Weights of a small transformer language model.
Size: 16 layers, width 768, vocabulary 16384.
Training: a variant of SOAP for these matrices, 780M tokens.
Each number is 128 + 24 x the weight over its row's rms, rounded and kept within 0 to 255. Layers, rows and columns count from 0. The size above them is the row's rms in percent of the matrix's.

# layer 9 MLP up, 1536x768, rms 0.0893, rows 792-794, columns 0-191
size [104 104 104]
[[114 156 158 101 136 120 144 158 124 119 145 155 110 108 137 146 113 109  90 146 126 126 155 140 145  75 104  81 129 123 127 146 140 135 112 114 175 137 131 130 101 103 129  82 121 124 104 123 159 196 153  97 147 136 165 121 118 165 140 144 105 123  86 130 121 139 135 176  92 120 151 156 138 131 167 144 108 161 146 129 130 127 186 125 138 114 148 106 126 143 122  98 149 129 128 171 187 104 117 116 103 109 101 116  40 161 149 149 141 129 165 114 126 102 114 114 101 180 132 163  93 151 147 116 124 107  99 153 178 128 106 154 180 133 107 154  82 106 143 134 105  79 132 155 139 152  75 108 114  91 121 119 172  78 122 183 112 108 145 135 127 129 106 135  97 122 107 135 138 124  89 143 151 104 101 131  83 107 137 154 115 141 149 119 137 127 100 110 120 111 142 126]
 [ 89 131 111  76 133 127 144 106  84 136 133 140  86 137 165 111 112 141 104 152 156 132 176 115 127 129 123 100 109 160 105 135 127 131 170 109 133  91  75 128 108 118 146  91 125 155 145 116 128 162 130 133 137 162 139 100 138 141 101 147 161 129 121 124 108 133 117 169 142 152 141 100 150 129 138 121 119 149 124 136 142 169 144 115 149 118 128 109 158 124 134 119 125  80 156 143 158 108 129 157 134  90 138 148 139 119 158 118 124 145 144 119 158 129 116 161 142 108  92 121 113 132 133 141 117 122 150 146  79 136  94 110  94 140 130 118 121 141  96 137 135 145 112  57 132 156  92 118 148 132 177 171 156 103 111 130 134 106 130 128 144 118 111 164 130 126 149 146 112 141 117  94 118 120 136 179 133 182 175 121 151 129  91 128 105 121 153  79 148 134 105 136]
 [ 86 103  78 103 120 119 145 137 129 124 122 134 137 164  88 225 145 150 123 121 127 152 151 148 116 129 134 117 167 125 119  90 123 107 139 129 105 204 129 101 144 138 122 123 143 179  98 152 126 112 158 122 137 149 118 110 150 128 109 108 114 154 135 123 138 136 111 123 147 133 123 131 170 123 119 152 138 122 171 171 117 115 147 156 112 136 124 110 154  90 105  99 141  87 127 157 139 145  75 128 123 124 164 123 146 132 137 127 114 116 155 124 144  96 127 130 146 159  78 126 164 159  99 121 137  81 123 129 125 137  92 160 127 129 107 137 118  93 129 101 190 195 114 159 137 159  74 124 134 113 134 119 146 175 133 120 154 139 155 125 131 119 138 109 132 142 157 118 150 119  91 138 131 133  89 143 112 122 142  99 136 150 129 111 108 111 120 130 126 120 128 122]]
# layer 9 MLP down (transposed), 1536x768, rms 0.101, rows 792-794, columns 0-191
size [102 105 105]
[[114 145 125 155 137 126 135 112 127 122  87 126  64 143 128 111  87 126 109 157 171 115 149 108 133 103 121 110 143 146 131 122 141  90  73 122 101  84 130 131 142 119 118 116 137 196 119 172  96 154 173 133 101 123 158  99  88 105 140 138 124 144  96 111  99  87 111 115 115 146 126 141  86 100 135 109 122 155 131 148 159 112 120 157 135 116 129 149 150 132 142 152 157 133 106 155 129  88 118 150 134 112 125 152 147 162 162 119 162 112 120 133 120 132 135 137 176 156 105 154 116 137 152 137 149 109 111 132 100 149 175 152 124 134 106 133  92 116  93 140 133 117  84 115 157 151 121  86 135 114 157 166 120 133 139 129  88 137 152 137 143 131 140 133  82 103 118 137 120 110 136 101 130 124 133 121 102 160 162 130 109 128 132 114 128 105 155 163 109 126 103 111]
 [117 124  95  61 171 142 113 137 150 127 142 111 103 129 140 134 113 143 117 136 105 122 143 146 126 101 142 133 118 110 121 162 135 165 103 141 139 132  72  87 124 100 113 114 112 109  75 114  59 160 154 165 159 136 128 153 150 151 179 101 154 127 133 166 151 107  84 139 172 143 144 140 138 120  94 143 132 171  97 128  81 107 111  93 144 140 142 131 136 106 122 133  77  92 124 141 120 110 141  92 185 120 132  99 138 135 125 107 112 137 106 100 180 107 130 145 189 127 109 115 121  77 118 143 106 113 137 158 100 161  93 141 105 128  95 116 173 146 144 123 126 143  92 100 113 100 113 127 105 129 132 110 153 159 115 162 152  78 157 157  97 129 123 166 153 168 160  92  97 145 118 118 127 104 142  99 111  83 144 116 141 155 106 179 113 133 114 104 161 151 111 137]
 [ 89 125 146 109 150 121 137 125  78 106 127 154 162 139 116  93  96 123 100 137 132 137 149 119 113 137 157  93 120 148 147 177 155 109 118 105 197 131 122  73 122 136 161 143 178 106 156 125 115 144 176 135 122  79  98 122 104 129 118  83 139 137 117 112  82 126 144 142 131 104 147 170 102 128  90 129 145 100  77 138 123 154 154 167 143 122 118 127 124 166 129 149 126 126 119 135 138 151  92 111 133 137 125 157 157 100 160 140  94 116 142 148 103  84 120 165 132 190 171 162 127  84  99 141 148 113 106 144 121 146 142 126 142 141 159 130  89 111 120  94 178  89 106 125 139  86 145 126 137 130  90 133 116  96 131 122 160 135 114 136 168 104 140 133 172 125 166 131 153 134  80  96 136 104 124 132 106  85  83 138  86  89 146 104 117  89 118 103 110 109 124 137]]
# layer 9 MLP gate, 1536x768, rms 0.0851, rows 793-794, columns 0-191
size [106 105]
[[117  97 119 152 147 137 169 171 126 108 169 150 123 105  78  73  78 194 180 105 150 133 118 115 147  63 118 166 108 112 134 177 145 182 113 181 116  93 131 133 126 110  84 156 130 155 103 160 113 135 147 136 130 137 146 150 113 117  74 143 137 130 135 112 181 134  95 114 129 125  78  99 121 105 128 154  62 109 145 171 119 110 115 118 141 145 113 107 114 106 107 124 133 164 119  82 130 168 145 121 187 114 138 137  77 134  97 125 164 169 130 119 150 143 189 154 173 141 117 116 137 126 117 139 136  97  93 102 139 108 191 147 110  94 120  81 134 158 122  96 161 115 134 169 124 148 101 133 124 120 121 119 154 136 122 139 156 131 128 133 127 155 136 175  75 149 110 145 107 136 129  97 151 142 176 100 114 130 124 165 117 134 129 129 136 147  99 123 109 152 163 126]
 [156 104 139 117 135 113 117  84 139 113 107 134 157 136 103 150 125 144  92 132 129 119 173 127 147 124 101 125 134 113 115 135 127 107 142  87 123 135 143 102 147 160 134 155 177 143 143 162 155 152 130 143 114 111 144 146 107 130 159 102 108 149 180 139 114  98 112 139 141 135 127 125 144 130 134  97 131 134 108 113  95 115 131 143 127 135 121  70 149 141 141 143 177  75 119 159 132 145 118 128 120 126 109 112 106 125 144 117 125 114 125 108 161 110 133 135 115 121  91 117  92 125 151  64 139 138 134  70 116  84 170 113 150 121 122 132 157 118 104 123 127 161 125 163 156 130 124 116 124  77 136 129  91 120 106 106 110 117 124 113 135  99 140 130 108 122 141 125 106 155 144 151 152  82 163 129 142  76 122 112 130 114  96 112 116 113 104 127 116 148 117 110]]